config.yaml
d_mlp: 1536
activation: "geglu"
norm_place: "pre"
norm_eps: 1e-05
rope_fraction: 1.0
init: "trunc"
init_std_up: 0.0219
beta1: 0.95
beta2: 0.95
warmup_steps: 200
schedule: "wsd"
Each number is 128 + 32 x the weight over its row's rms, rounded and kept within 0 to 255. Layers, rows and columns count from 0. Numbers have three digits each. The size before them is the row's rms in percent of the matrix's.

# down: layer 5 MLP down (transposed), 1536x384, rms 0.123, rows 1083-1149, columns 0-63
# gate: layer 5 MLP gate, 1536x384, rms 0.12, rows 1084-1150, columns 0-63
# up: layer 5 MLP up, 1536x384, rms 0.128, rows 1084-1149, columns 0-63
down1083 112:100102092091115083109114157147137061136195138124158091177127162152128161138099154164209141138115107201137127092132133127159135175139076125122171133115120145142150118153118126139101115138162074
gate1084 099:071093087086177141170138147149120083128086079056116080208146121129104099134066146193115118148146061135123082054131104125135169090111141193111113171123165158151133127146100097098145171117151134
up1084 098:098177114192104113126144085163145110104104090118136116109095132054123116143090109173150131128092108126108132132129178091158101114112113168116113115099178089091093038094108138105126124129099069
down1084 104:146144148066154120133085124093165111146131166117166112121148130116122117116118113134110097079156164176129106134130180107129089147140142075162089093088148054145128057110128124120129077103124094
gate1085 104:088157103112099161072082129113154081153102136075245170153138130171077143108084122159118065139110149153087145142160096188131084131147184114095148137128140175154125113136094138158101143124135070
up1085 103:082090065154132135090108141085136101111121118135108123176092126087113128131210124170123133087077147191106181172170094147109104091124112144139147119140086181119102176115169146207111169023107067
down1085 102:153065160129118086077148113110154154086141139057118157149064142128138109117116082160112103191140131141104142152183124096165094211122187125123175190169077146102154066152137179142089156075147152
gate1086 102:109133046117124139166129127065115093132142178139079122147129136120185161149104126129120133180093126168150116164101126127119172087099146137102130132089101093099148165061147132157131132125089109
up1086 099:163108143208090086137086145146107106113088119085203140141102153136067105136130242118172169118174175175064075081128096178152093162098099154120131152158087200089151185115127117124175086108082103
down1086 103:108100088108100093161132118212115136067077183152090071149102122078146127142110113069100152196047145100132153095110122094137148136174114153160146158174175111078162176147201146163164161092087163
gate1087 100:133132087146107141168136181102102118158100132166146153110140159132083113127124099075156122132108068124132160109158144133182133101152129088177127086139101126201171135128149138144174087177150106
up1087 099:135112088084180127146178130087174148162092134126108182139072138194110128077129175077100113121180098157148080110123125128112126143063122138134124080111101067139153109085144096123112170121122140
down1087 098:138156189192097031114175111098110154073139116128098183093119148099169090158157110185173122059117124124163130096104109155116044138112149169090185119163084083170130137094163109119159093083129118
gate1088 104:108161141091156115096140142179101148124179153139166116131169119107140171171092102090121126094159099120152101228122124129082235166157130109103043182101142117104125106145128130100133065116149167
up1088 109:156101157117142150154146151128151141093171112142137166130176124106119176183128123152127141131093143087095094127147156186126090151096131144096197094206128153101103116184137117128120116067071140
down1088 110:109134107047131105201143153176114143101137127117113123147185098104183170083171092168155189127137153092133157148150105173167086114126119143102148091123122109121155100147123079076178195123105142
gate1089 098:177097122113162168104174122083141150120084120119156108183118132160106176114093121136154123108072128140075170111142172109120117066113129099114150149102156092092137159111123176125155167155148064
up1089 104:157120139109135138140186088124143090076089073039105177156138123126079117111114123163127063124120155139144087078112148087117093181106145120078134064143099128133101103119069115149136139123111094
down1089 099:120120129125106137136142105171120114169105152130094109074133143151213114134119103076190187090123181168140103167081106141155138101149117146165096121137068128143152150137112080126120061114140194
gate1090 087:154084089174233150110116144105156149125062163150107143119191099138147164104122146091078151063128084096101188092090169173166124120119172099107163097119194135136086141228120091177141101159141124
up1090 086:127175149125121056175151086135191135091161120177121117190108109138123115145113101102168098114146144109134089151113126108127075133153098169124172128137091171156194082126105170132088076129130130
down1090 083:154073134127130090138133127078104135128183108107105113133146113158052189156137118143170130153153131094139083153069143120150124148132094148082163171137103157126138076121103082093149171074148135
gate1091 107:108169144187137159179128157155150103157138134124148169131091108155036080141123189147101125053123118153123110117124148118085141124101118116117155119161173110118143137068144098093127161106149140
up1091 113:120143123141170118227116160165138161109159142071089192135087108126127022174181137154146071138133088138088158064148152147072136146106144081131156134104097107154144154103114090106149109120152146
down1091 105:171101110149113057133116088154144124155077076156124075131082104099113110089130128129153140130126185108042141209129164143068135060156098191091157115089107144180119158081095123077168158137132080
gate1092 104:127134096172209138134146151110116112150177099070120135160146053169155129136131127126108135158150141085130074111167153146150126126158157085110129128131167119167066134191166117160166122145154147
up1092 103:108145071129097110137126182173157118115102087191159106154087164152141148076139003167116112121074116183085128173142139106095159100131119134146134043163117098140127103119099102162086139080140179
down1092 103:145131160111104102158145098177121166092095099125100099124119128134100186137060173078098179120159104140087183110128095181123128149116144142150164110037087174149071152067079106128112173119065128
gate1093 099:097137129150131100168107089095117171166121133088178103185119135218168163117115161130144101127121105177183152119106046159087143088141165129126100112135164097138091083079154131115122114143026115
up1093 097:166175156154121110108075148091146122134139116154124129152151103121149113156074073079146111208145177110103091087144133089100138127096088081131167179120114139154188067146162133135097106106177152
down1093 095:129157115097143122122134113120113104129147160150174136144080101083172156129132165131159169123163133132096142143108101138194115131138165153108163143145106149170146163136141013131131161127146122
gate1094 099:100166165128181113120184198081079138181127169157111133121127101099102105147115118115107118177152136123112131134138199154103153117146109113147128147185126130084127217088170143127074150095183143
up1094 099:035165077181093164148095084064210114109096055143179177167097161122151111136134105126155122099170146169105162186103164103120114159130156181097125101064138079145149110156150136138072147120106135
down1094 099:141151134154065152115154053129113147131126137064175183136129134135130154143093141106164138140143090038175120113123151148123139089108098148118187086146114109165112143110126112130183124162167095
gate1095 103:182111119138106155129107180138115121084135131106109128144113106116102074155143119129160106134097141125133120109123131184133127132134131144106115163139231143123132137215159153127150098108134158
up1095 100:132080115125186156079151116096073107102093119135152091188127129160144154088128121112120081099081113178134109135113170148132121116148141124142132080123198127179188124135117118141168093076159133
down1095 100:164083129152112103172174108099145126078111148110163188128124089108138154083149160098126154121089140141119087180170147161149116132161105169146146196166138174152153142131172104046116189079144167
gate1096 103:146092164127114178086146138116097164128076142102072194102102192136066155134169144173169092109168123110122163066106125163115181153135110209159181118094162190142146146100141166119049128164112097
up1096 105:156137138144168138117105121177171213070091144128101071121110088123110119159089130099114101090118141129126083136170131115142142124171158140159143098152187137149136189129172125154146157137118171
down1096 100:124119128117169113084136167105108168100163170216134069077105109125146149102143076143119130137086207107117130166128133138140096060156179068119158083056079091080211142206106105109187115142116087
gate1097 101:140160147090139134092134186136129150101110135123106132119139147197113149184097120201170134080242122069152143148148163146115155142121137169196106177143092119140119147075155125148146128148097110
up1097 102:086164133100092123115171179100123086095116128139131159153146084180166096138231163122142112104111160120083108155151152130112119113100174115141194157095114044139101136114124144081174106085127119
down1097 101:093145140122142114147218131094110091157125182022136090122119171122166146161147093118113141105192081082097096102119122136131053084137061108144115098108080145082106114130176100067149131127114128
gate1098 106:164087156140121160162161157137103120125162110095135100131118149148145105119107147115163162096152139151117147115159112118093122111118105149073145139119104142132137154107164116136071131146120161
up1098 109:101090114141085218127129125168117109150134140094133147120119129158111124123072160142171158132192157062088073132098140072121157177131161177200152122084072110164161187137115158082065092136144143
down1098 109:141120117118132155155144074113140136103105131092103151019131160145156083153145060163152128155115117155087138136166179102123180140160088146070126172152129115104156168116132097128116179156177187
gate1099 093:096165152054064089092135067075084089139085105071131178090129132136105131169110143079138094154136172097185110209089176089167121152138117104145132125157140110196130137146162125148120124116141169
up1099 096:170192066117106074073198075096094106138130159103065176160139139186180106167085067143117140144123114087097126139090113167112102118167153104130092125059147052078155135066085089113075109142151141
down1099 093:128222160131158049048174106103112132120157158149135199187100145129162100180115123140089159134082185122156128156122120202128137096130198124083151108145097131153159147165106132109150182201122107
gate1100 099:119088120135132162133117163107126095128140100153101080093112089188129086099084142152098171157165126086090112165141149110164179157082176109147096111134148107100151079087159181131118093118124108
up1100 099:123132168151124162137112185097181095160090139095144139102154106153076116151113139112076093178131144127095124061142126171102144097097126149092186125164114160116145103150107156127134114159056134
down1100 100:113137147093137119126116092152122100125092085124138142097092104115135176114126039111193175093170176150143136068142090093156214139072149113106139141173198128126150138129124124120166111125101179
gate1101 100:120096165165118138124152145104162147154161144066065164157132154120187081073151146124093098069106103172136130104172097145190165139170104141170097169117148197139071124176066118125184154127086140
up1101 108:159178143186168143139149137218157189116056165108124114093124154070166128038126206092134147172139130173129185163111096125129133113160143152165098137171084149127107131118154176124153146148158144
down1101 107:128205159051092168170180180122212083144118093140119080107158145079155137100114078156167073116177080126141103139111106110146081103158110106131179164208076142073154104170157206089136141120101124
gate1102 099:132076091134130157131180066095174143105100079140167156130113129116142122159144146100170128128126138162138097112052090144146071101146134119089096119107131108130085083107172085159146200062117109
up1102 099:143092114167136128130157181155156087097182073142078093146071096161132105156109086068156142125118079119149105136104102155102150171142145100106180137098116085141143132168167131160162181178177098
down1102 098:120151139092088132129126106144074162069182127085124124161126229118115109108123052193123136159079146129059076115115111094138082127074139130166165121089129168119134162150166134143188088203104137
gate1103 096:025124094095121149174104156079147183099054120103104146158145113093095160109134155115137118151131147093104103147172103161077140157164121081133119110168125135151126149111074117123092159154133084
up1103 094:129169107139139074107167148130152092141188101098165150131125107129082079156131112122167116145128132126107150095118102130131189191157121094152114062136095146113134124153177130156094164114131221
down1103 097:137115138080170134126158164183100101154148118123131143111154106173116148094143077084107101130089158158169213103082091086173083142188178085092088148107153126103149094124121164149139157131104114
gate1104 094:124126127100073165124119165119105100064113128073117166108107114138135161108154079149182189198123121094131111074120141089128184104149093140080154080117118103166094147158137134058157134141101102
up1104 091:103131107094185145130135110071146119109069145210172084157148162123121122119197150151080126072163130181120182163148151185128130093114109115204103196139182075146095081119181122181141120139150161
down1104 094:135103177128110145133070187125094081126146068075091129109148163147095136143106113111146140225143087089164065130086108090171160105141138130135112102138183149158177170121102168091094134138117116
gate1105 100:130096159104180135149157159122097119127086175128112185161110129188152092154109134140100087117105136167166104195098037177117089174114139154103080161098148126144166110152147155174136160122108158
up1105 100:164118166100057111133170097127138173141149107130110098135156069109101125124144110141132148149150142091145135118118179100165094162147158182121128156099060085163167130153144084118159086190132132
down1105 096:126132126122117162137129132062086127081144208147127195160143143231102108119061142116140115137134136179118145165134135135159070108187119130103128142121166183116118120108158123108155113161107122
gate1106 099:080157153156144061152128176119088176088130163143179118146128108142136136125082117106166107108135142145125112131118136052132137073176127127130176113106166112174132149091152112124131114077132108
up1106 103:102085156173137125121092120103177080125126103163108145141155170171096148130139148133161157094122144103149104107137141145163155083137135148153163153139120182114199098136119102163124129140065128
down1106 102:159100096138137123132083145064107104066165138162181066122182098154166133106118114096163089143095106086130164090168081054143097163096141095122079105173151121190064135124162077141111144155124103
gate1107 100:078083137043167201077126139108129134149086166136119112185134100155151103157148180143181082165161107132082150083200129069084158171177150102181154122131105040115123145109113126148110124224152132
up1107 095:119148131136088085131133139129090102132124178179107129143112125135116161053127121143124165111119159154198134181119114169132148078146138138104152157135107159128156110135171156192128117109101155
down1107 081:095145098073139161167106173136111127181090089089124128130132103118100167153135131096099086152124111134081128087164150064071148133126145171142094161089154135099068155090084081139155138143174132
gate1108 098:071108122112103102118136097128110143142132110089188178130114107105088120120139133149064129079138154126137148119123124140128163168089141061110087137118175087096096152168164095133160133050142134
up1108 102:108125176114135098132098066080156136059147194123142120128140158162152115128176110134087082046116120122126163130052132084142074127124109138192134083168106090135199177176092106141122132108142101
down1108 102:181140130132042150163152131132146150079088128151126109109097152127175144168120096125126121145090151138148103090097117125122104121130064151108128130129126133127133086148137088078153100167121111
gate1109 091:097093147116115077191142125153170133122122128147138098132123129111120145107181114167155055111130115146118132117124147146047179137116103073069161137115074104109096044129175098134130116192190093
up1109 092:183071196069066115142136207134118034140163159162066104160079120090164164068146104129165124127122088110112143209130140133106150129080158108120142148117160084079096130124116121158147119142142094
down1109 097:112171127109128083104202089122104083127136134147137157117192130123101122125147122181069110068171124172112107160128146118158180088093144174096092098122108115115134124106125170073086156177127150
gate1110 097:134101105112127107144132122071121176158105167097131125088140118095135110115160098095094069078110162163179088109126141151120081202103101148122127198066125144181093155060091061197157089096142098
up1110 095:154137178063170139141105103121132098108116055132107125120130106096118107145107058061130131119130133135123164137112140090142128089125116167146162078095135174153166141145093141115067138123074092
down1110 096:099100114155099153114124189102100086125134157129102207078112100137091134144089119165077123102137112181102115139146185148158099141120142177105148124154147068132112124159083081175127096056104134
gate1111 098:069130139110147152184136075144148111141106136113129133150146112089146093068132105197152126121120106148212130156106167172171124056150122125133103188098091172151158143168148133171053094156114098
up1111 105:136125168144126123126190128145146131164170117170097129210101101120129090115095106119154094162134096146160094147086133172159113119154107102129176106125122144130124158110123170130110115173131126
down1111 087:136081165086100095135128110128107090103126177085075105160158097115147106167144141124101113119098138094110097101103139089140104176118072129176149181180173137108132081162172095182064136170105125
gate1112 095:186101103125192125104206092128120097080201144145097109147110147109114140085181202059115108137117066109067067120125108171048170131091125087076102202115086153114085119120211098107138122149129108
up1112 092:193140147171153106134138105157149127095164127169130075139101184138134135214144138110130138140136115120147109105099103142046088103099123074161098134151076089161111133149162148127082160160118075
down1112 092:094109158083148082115084148130161087158117129192133098163093119096152099144111103083085141149152145201183178100129083196160069115149157158203127139147122146086129123134131149142144118136108158
gate1113 094:165184036084156109066178138134203144143150147139171088102111157152105121157116120140108101095066160106196091127118114110172108104090143096205098112101116102131159118083118151120062161069121135
up1113 090:179129163167116079175118084097140128111123125136126148159168092084149071077142121113156142142148136154134210126092187115119143158172132133117161147170127153160138170139125114145063129086104149
down1113 098:098118159148068103135194190135121112113156160127142121126122156115156148083105175104106142145187138184136083072135125131155160157124121141152137170143070134137150127047173092091124130119161101
gate1114 101:139086107160124130065077157152125118183107138077149125142089099093133080150097136115141114125162124163098135116139102103176194141136095069128156165127107141125197143156146116126112123145107137
up1114 101:159108096118097144185143080098128144181138171106143114109158089097179130071052144081115109155121136114126162159192124114101182215108123136108096159120145158135079179122096077179141158133151156
down1114 103:102129209084162119084114150135101134157106122138126124185167127142110142161128116145131132109203117090142133089110150119148107174099182132107143115193102102113132107122166087132099109073139126
gate1115 104:136093088094162112160110139158165085145185162104126055102164157166069133080129130112199108160144093122182110168124121126161183088110073121084124154075137088154162129082145158152092126142146033
up1115 106:117145170086128072147151125140145132109099113128144114145162146151133091121117108200106175182162093135112144138118061140156167098127120152131114103128166147117143116159111083141159153147050157
down1115 099:144097118113155157190072102099118128178165062158113124112123059067123175170183099143091143124134085131147128126135100031135160136133109120093125109162135095091134158115088135143190102014152113
gate1116 103:189157080096096163203101126107168112120112124080099148089153191101152092123134190097115112095166149153130119080132084113124174137138149151143085172063088107149088134141113123100136069064164077
up1116 108:174169122077081129156150161118124200139131158123109142157139109093113121165113142146163172152113100130116111147158156143089138080140019130161159138119220158078158123135108105094049113125147115
down1116 105:144083146085122205146152090111123115129101073146145133118161193180089147051087106095129117075119153128145071168113118139068117125125166145139128182104113159169114169155136075136110085160120143
gate1117 097:145081079075135101148087146167131073133102098168158097142129159122088077077076119121111130153132171158165171163105129057138118139166157116194115110168148131145122122093137148166128134119151075
up1117 111:154144105172164090124153127127138109162119131153139145118096193177099165093127104116175162084085115156102132196117147145118092139102111112054167101177179166102120154110135116118150123161162175
down1117 106:097159122186100123157148083133125114095091099114067139152080116135068145164167073166131133142095080151115128120111147096069176083150126141118134118191112103099145107134163087114165137105147124
gate1118 096:187172074131158087154138140126148110135196110098152092114136098094086153159083166186124147149151117096092109150130122183156119149115118113179124149107170163147131110179143079095145139161145118
up1118 099:159095125123154095103109098097111155158179188052112100100140128119107120101068120171120083122157095128090130141111105156170175189114123083155143153119213127144125158157166158167127184145135100
down1118 095:072132155107098123113123140116136114068148111138101087173122193096119085114143100209177085147050139150133113146176164145105085160127125123149106097125103153168103104185165059102076064118169107
gate1119 100:154118093065189097109143099110153132140105162130167130126144146185128099160111120133171084175164093164148170129141145133090110130077075173131130107123145097130201178128120143171118157158092127
up1119 102:168097090117070127109144138128135162107122082149146114078141096062170124129130161089172142173126095148056123130122075108119111111097103185118131097063211149175170118134179171076135166151115094
down1119 101:146097113137114090159107101193128199152097153138083148135159101108138136143123107131137054173150089157145119126159076078095169186160102088083119118123173088158096110110097159110106158118087149
gate1120 101:099078170140103151180097130094109086149076161147119149061160145169113048152108154112109113098095119105192107146123186188125162144088112124102119081123119153128170107128108121156135134152124145
up1120 096:083149142144089098124074192088138075120099134115126155045190146149164110152148079158177135056193160163138107128144107164154138135110189094083114068173181128169086065157127103145105091148091139
down1120 097:170174131160102141107148155122101132119166154087104080131110097104132161124159183120120090173102084115128120159146093109149124105194101118085126168139044104074120187145104130136135138197162184
gate1121 097:127107180092145125077118117175167078126105156148180136092126139151115082100171165154224101113132176171175155059147187100133123120189123105142123159168178160163123179146089168172118161145117161
up1121 097:068160153114118073063109140102146075089154088143117115183170146152153107112153106049164142174152136123196129165122113088137173100114091130149031106144139155164161129117119120079123089119129140
down1121 097:150143148181164110108130160124145101111162174103127118163102139127135165123144119118086132087142153141110177141110169133158153129077153120129078095145121165096174168134140075150104130186094125
gate1122 086:158118106150239159117119160113113170118159126179152150047064087130115134154104115122101169202153114137127167143137157149126143099093088124095174136179138148056069175165160152174124108155102191
up1122 084:155168136048088124116168123145096075159149137160095132138098104162152152134135094137115112145121137091098066146148185116144109131135163186110110142110102121118112070128115072096123088141037100
down1122 092:155160178126098122106106090197156068144152129116097133076116126157184134166090080140154144111094108165147115135140057095170125158078110135141097146131099162124083150096074136092157129162178149
gate1123 099:171097124118175156142167155100124118124082076132110119149074140186139105138102172097128151108159124176103114064129152099101135087113113089148144169135138119105155134091143117082144136129133081
up1123 097:121142139084062130153081097167119156147123201180089155184140118116145103140145123099188131082042154115132131154104160132101126130181087097103149156129046137152102162183108138118133127134141122
down1123 096:147129152117133165128104137131164170130116146166111132104094058114100117084148169115181135149136189071129104150079125088189145147146103130153094149138066133129172157116174119181145122160113140
gate1124 099:046124125071142139121142144049122108146118216104170150097115119086060147113164170164135147088122093198108165067122117167098071145151123135132074142167125120126103170139148134127124172095077157
up1124 099:193136132093122117101147164206085149120142121127052130104122160176130079119132154093104165141134161148139075067146160137137179200101184122105113148121136081200117091168194085103084108133167097
down1124 102:094077147088102083118172183114121178107068115167097147146132115115123111186141106111109100123061104145126107110069132150143124147138176094066156146108059154093105202145116142088136138146142194
gate1125 104:109182110128143133115078095153152152132133108180102164123148082111127080149076101128125078150082142142155131140063102100135127161131057191141131080157170139130142171112153137114134127124165133
up1125 095:113100153124095120135136118156111181130112150148154102056150138179073138175172097207148069224101074070134120139143115162155050179047142118131120066092136100112118178116142077093118145096119145
down1125 095:129139114109147155123137075138095156056085126109177127141124099151146130078137138105084109161110135061148083107147139094112121085148126189158126148092177172184144192160194143148129135099153089
gate1126 094:130175150140110184146163116157097133127148122140107151080134109136125103135114111175146113099115170163176122220153196123118086072119177176158089107126100034137128133097151116111144124100093173
up1126 098:067117146157131070123120177088178126158080158109139117117133125138148188120084153125073131161151168181132136072140113133109082152148073129167150123123121204138126102088108114142130103105089170
down1126 094:099125085138108145098107143127161109105159114100107144107138112087129119125086082048096186124177172138139190148114191144086101138148138087158124124121142176156189116208162093132079115136089156
gate1127 114:126116149118105123100096105097092131117141108142121097133124097091156127168166079117139066087136121138179135119142133111105162103118165144082171084152135079093220155165139136077150135063144138
up1127 112:136173123184108164119093127120139127052143126199094123100131108188147138091120114149132113148124092111204137129149138095125139083113117087148181085131078123133099120110167137138128183157169166
down1127 111:117131120137087115141107097134131122146120160177167149122187132154112130090153070119164156169038121181183103139135173172108100156091149133099175120147174154122158119062125141196104114105117131
gate1128 108:115147110158154100145117095147123103169090149129103144121177138118109137117169149146118117109141094074115158149137171134063109120148076065148145104128139124112178161139106113145085107107083164
up1128 103:063102191087135204104164108075095122088124174069131075089109110054076081089086089108138132125151097112099137096133127136114141114117155151124117153155048148101119144129124135117118107128113172
down1128 106:098136089178032093100123111135227135151086139103135120124152141099114128120111103101142152121152121153087081104090093145206148179105127120128162193152147138184100085145136105116180137082111154
gate1129 098:130106093131103138214117134196078138170121060118116116061141200078029126073106125153115134158098095099099143079092105081153132097087167114138197154169145131109177106040141127107160146128147089
up1129 108:198238131155167126115167144154144058132130107118190141118196165103133093099035121131140131124116139096094132152115145157155176117155099133154147157128091191155111070107156082067149142190090121
down1129 108:167106125089137131102125140144115194143105086099167125098102077047151153164165048074158195094132131119112096147096143133153083156137078144120162160083114122141112128093122121103102102198159141
gate1130 099:116123154088134119117145142088073150167127181155127153163138167101161126198111044143175160122185141078117165125176174157155183126133143110154139147137147117146117118129141163154120155126160177
up1130 096:059090152095198206139088137133136107146188084097110093093106154133108106185159141116129075171114132184151145092124117155169194153106077107122168124115160102127205094106178130129140060138080134
down1130 098:125146144127063127120149105179134145146101092197138133135122073115119154123107103131092149092198136160081113104140090110128167166130180144091098105105124178149095102158108092088086110132146155
gate1131 100:083115134118133130133124106137160129135128126123190096115115157135139163160155100120088094101052121149129112133149170150110138107110143151086110173129113100111150131146113178079109132113153169
up1131 103:114157116127149147097130105124136093129200150160108108128121171107122071193100133165123157151136111151132163153161101116106122153107125096101090066105089054125157131148108081144108111136064132
down1131 103:153147129123132162092126126138120173127109149057114145113157172088094107105090140132113104129123128103138148106159107129101089082145150132145130097157136168123137108080097142118157139146132088
gate1132 099:116167137109163092109122116083135151144210112141108093136117105129128205067201107117126131133152079097144158114172110084113129103121131187138092066109146139123143122089159089164081095125155127
up1132 105:201170089132078195138120172118061088077104076076153107125191108128141129140171102082196080158134141082150194098089105115151115146079185115036172109106089124190096116142124137173142126067100124
down1132 104:138172135122050114147072118127078074128165103099069114151145113107092119156152123173094082132118146112127181159057110075147107119072107147115123136128136150094114143131092100073152118129102121
gate1133 099:169131149117132121092189121184161092150111129095102130110076125144190091127116137115153164110147171138095132150161172120101136091145140116117121163074151138123089100080088134125195114163149140
up1133 099:123073190149072107138097147143114090169099159188133116129111072174075125115108110129092080119056082133113130183126133170152127162158177107116160104148199124139151098150079115106078103067089129
down1133 100:147130141150136169114107115090114153109103084176107075146116099124178087168111163107090087106106123138076205114103079164129067164115148153151137099150131172096104171091112117136154149108159154
gate1134 103:146109182147125170167127110122142212097109057111161080071142122123083181151121117124132097059106112146162150137150096082103068088081093141130158096134103157135103051077111180111132116134208135
up1134 102:101129137130112096103079093154073060129130157168144168188128106114109131174139144193184082112154116151198156096156122129124132123131114101152140140182100053097134160122100147166126137122127146
down1134 103:137130170148148079160135159084104168063065104130159085136091155113116156083150116096102116147147074126178138112101141134150089125129102082141123167164087080085107177129172125143150174121120154
gate1135 102:128160065076102084209128106117149157184137187129182172147164126116091112060083127130109138145174092189102117096156148064125128126120087142105146143119144129184141079105070082151137158186172067
up1135 107:200089162123132102196152121151155113134088118133189164115036090136136060110115067140092102109158102116132098073096085151078130118098159112094116048154113129180106181148152205068124147075158138
down1135 102:135132141103181104170191114113157114182071105117184153132043132101103132114180108147128160114205133150053081158069118140160183116154096091152132173118152129110110124159145114122130141155147121
gate1136 105:133135133128128177155161138092060213112199123115152147128150207143127055169111079120171142138140143114106147058133114127102149125132155113069119184121106131096082118138135096137123141126116138
up1136 102:139155125105149131147158160174130154149180063136140148069122174122100082159142167108148097148130192151129156156117065110141109177174142104140184090098127126070131159179073164201146139142167144
down1136 103:082167111110189142115085116151098130135084146113079075119150092091119148134148085155111137148149086117208112136097138091166114112109134125133169162027084099127084104089117161140098100116058145
gate1137 105:143079118121113129145134169119132098144089093083121126134138108125116108112118110082105185169164104084137161143150149092091166080155136164055098095142116193049091129095092063153086121092139108
up1137 103:123122130168095165119090103087101174077121117118122141183132133192124101079170134128164118128119197085107076123143157220173039086148142075134150118114076149150113164113119112160195104108052173
down1137 106:129141163131159105128120114071105103139158126216142138116146145110123124194121110138151143117129052147131149114184090113092115147054124151133119061112135083153058150170207102153088232150115084
gate1138 097:065133169135141168141128103106133067185152107141087110164146149126145127181128119115128141160089131137168140096113102082141137125110190161140141108195143090080108099157183218122141158115132166
up1138 092:116160108155106112135088144116130102116131168172144134107083158148134157165122149151138141179123143100177100079063146101116137181156195133133103126096128082101105059130147160082148094100102130
down1138 097:092143098110164063099100099092144151204084099112155075120121062166132130086118161102185144185174065101169141078136156097079154179171138129115127121103171130171092116125142126157122062184133100
gate1139 088:104177134111174098127159142124157116145121085107156125165129134183131169134113103188114158096155142082131142135151162154134169124120122118158179116083095135160183140149110151104122147160079160
up1139 085:109125150181119069174170154123181137096123166144137078112191114154104131123145188151144111090119123116135141140104164150209089097136190087100128190162131116147167108210076201189143157172138148
down1139 084:145141105129149200165160170147115084080077170114087111117135128119135108082082158107142090105084124168081181157142080063074108139153150147127180149078135095160068123150099162176151151136094133
gate1140 101:129133096130164116105115116151132144116089147147169137118121091128083059119106151147098148141131124127087108166147121069149145157122044183148095146166122165134152130107102088104134179161147179
up1140 102:107162091111126098080120144162106122090150105101130103072102113164159048131117150157094133170124083106111136124111113151080149089148172161145140171193150130146097082145102102093141222086108074
down1140 101:097086190099067155096118118111127144144138192160145124112109132142112191102094148154062121115088131080112144114145112100131088140184182105146128110136159203045089140155138165136088062163127131
gate1141 103:130101051191133056133133153100153079174086065098144152077181162155144108138137149164075121094149148100163113116145135048184111060148124133095159102142155114089113119073103104183126077168126126
up1141 104:139095096091143094079116132129144126135126101176107121178109071138128139160085083108114129113129088138102162120185123132164159130054117124110146131117144109205104147169100178117174156116098142
down1141 104:041134123101094107162091152138107129173179061136150089046104086127153131137141109091057104149163125084175086130162162125177094119152150053030171105161112077082152180151139177070064048160109075
gate1142 104:121138159128144100156141115114101147123142164104101149121143160115121155094111114142151136165155199145138149029103121130109133151136137148088106120100162116100204176114110196204136182116138117
up1142 102:163150091095109087105105099109145168090137130139123165085165183131136109101166112151169124110091087162186109176119149160092085187162171102061128181114085133140148088122125135130133136058066126
down1142 099:106158130100175123180174124148096153169092173175145168172140054089106095097133142091092119136130176134191174163133154104110154149099164143084094106090123200148082138110133109157147082121122156
gate1143 096:154080156106115077080148063123119125094095118078126131096197136167081122104122113178094124167132122065145127147111151140131146152085132095095179151148160184118122149161146089137140117177113187
up1143 096:151082094149078157103109149126119184129143169140092138117165116050096124108078119133094148106136109127145128130127076095115091093081104177119108129104116177105120159123127163146127081129129190
down1143 093:074111145070134097122139158062116157094146128099195166100160100089096131091159173125184092193179137097138127123115146164127113125184134118103179132080163099119164105131122108096148084126144143
gate1144 104:070188139154107111113100106117131154129086134166060126164121119076117054162122134062089156155136181138137108124144143151131093133156178130152124149158082146111106144144160085119143101125121085
up1144 106:087080136105161086082115109112107151101122087096070156125151086117165123144165161169085151120113141156078146141105146124129128130125104200109122123161076147135150072130080078065055175092138143
down1144 107:146094135130150119096137208167151152075191156162119138134166109162146153166156183121083102124156151112100136099109178123071220160144138154125104135083113162133105136079149135166125125151087148
gate1145 100:098160108074143100147144182160132146117179171126145115111160104152126151126106110158122063136195156143141131152090133124148050192108110185164152151108135101132135112145127150129158100129172128
up1145 098:121083083118141143136106160110069085104126149103164145106122076145123122144175140210100164081128074070113109114143141119121157128132143110121044105106148139189133172115106166169111149132138178
down1145 105:118145105092111157151147165131098079080115109117082118114149120172096100155071119132169084083163155127081101161125086146144105135137173132138139091109169156174089120084124119155134144137087182
gate1146 094:152103170177189100124066137104096177205139073120119107151118162141134148151137121119166081115159182151083141121119122124139141097122117133146132150134180104178073052126162073158186192123121151
up1146 098:143129079101091180146140144103151173125125169128132149108086059136168121114032136114151099148119121202067140230140133086132107154123124081143157114139157103165084126122134142085124125078117113
down1146 097:175073124166116154168065138159090143087123101118131122097128105143142111110132061085114161116126057088118140133084124165126142080116075118160118102109141142142097170091129108133160060045146158
gate1147 099:151133160097145139141115129135079162108117177110136073139201110102191144135145143090160135117137129105133123126157086090098118127122126103115118067130090138112096166094137151106152144074100163
up1147 097:100109125164088135120094146041116081178158122160164147105105092114043154114133152135102180140095118131137119144132111160155145100113114154109150084085138127076149138156117090094087079126125107
down1147 102:113106119133144150115108159198141112095090122072135064117129145098090151115162131094116172085094141123150109044141106133188130174103099074090125149081173143183170116150096175123132080196128147
gate1148 098:098093140097104149144153162146089147104167146105155129126163115183097123104124105120114148163117106103161194082144119105102108183119061067088187114126166149121131123109143150133116144145093099
up1148 097:183149142139091166141166091145116142087083075151124123123090155148121076139045133101154137104131144096117105133125130124137101127117070101202133158118106124147125143164133194184137145100111146
down1148 097:107194150171097049156185133133142084142120132137134131101199135131140172155093126113125170160073147138120126110149173209140129116181202125135109110155142135085175108131159138093118095170139109
gate1149 100:104127156095135156138112117156183163135156192127170137089115070117130117070185113109096123153088152163116131098098135122112141131171174124119126136098117148062129148131092143143106099104135098
up1149 099:167117098136158183113103163093104129103135158147168160113101097129114077072134120113112061120184117109120140020142185140123149125146096112111136119141088136113090133126122110097103139145144132
down1149 096:083152179123092068152124085145089127124136106096107104132158152081185160204143135169119206144147132068118142179177123145115140146137141126124108114131149098088110111122166088129154131115107138
gate1150 098:120137101116136143126141166066101115154159104143147089118122108135186143182213087168171154116104136088094162070074108178176107075146070115123127138099054155105149152164205177088109142131099158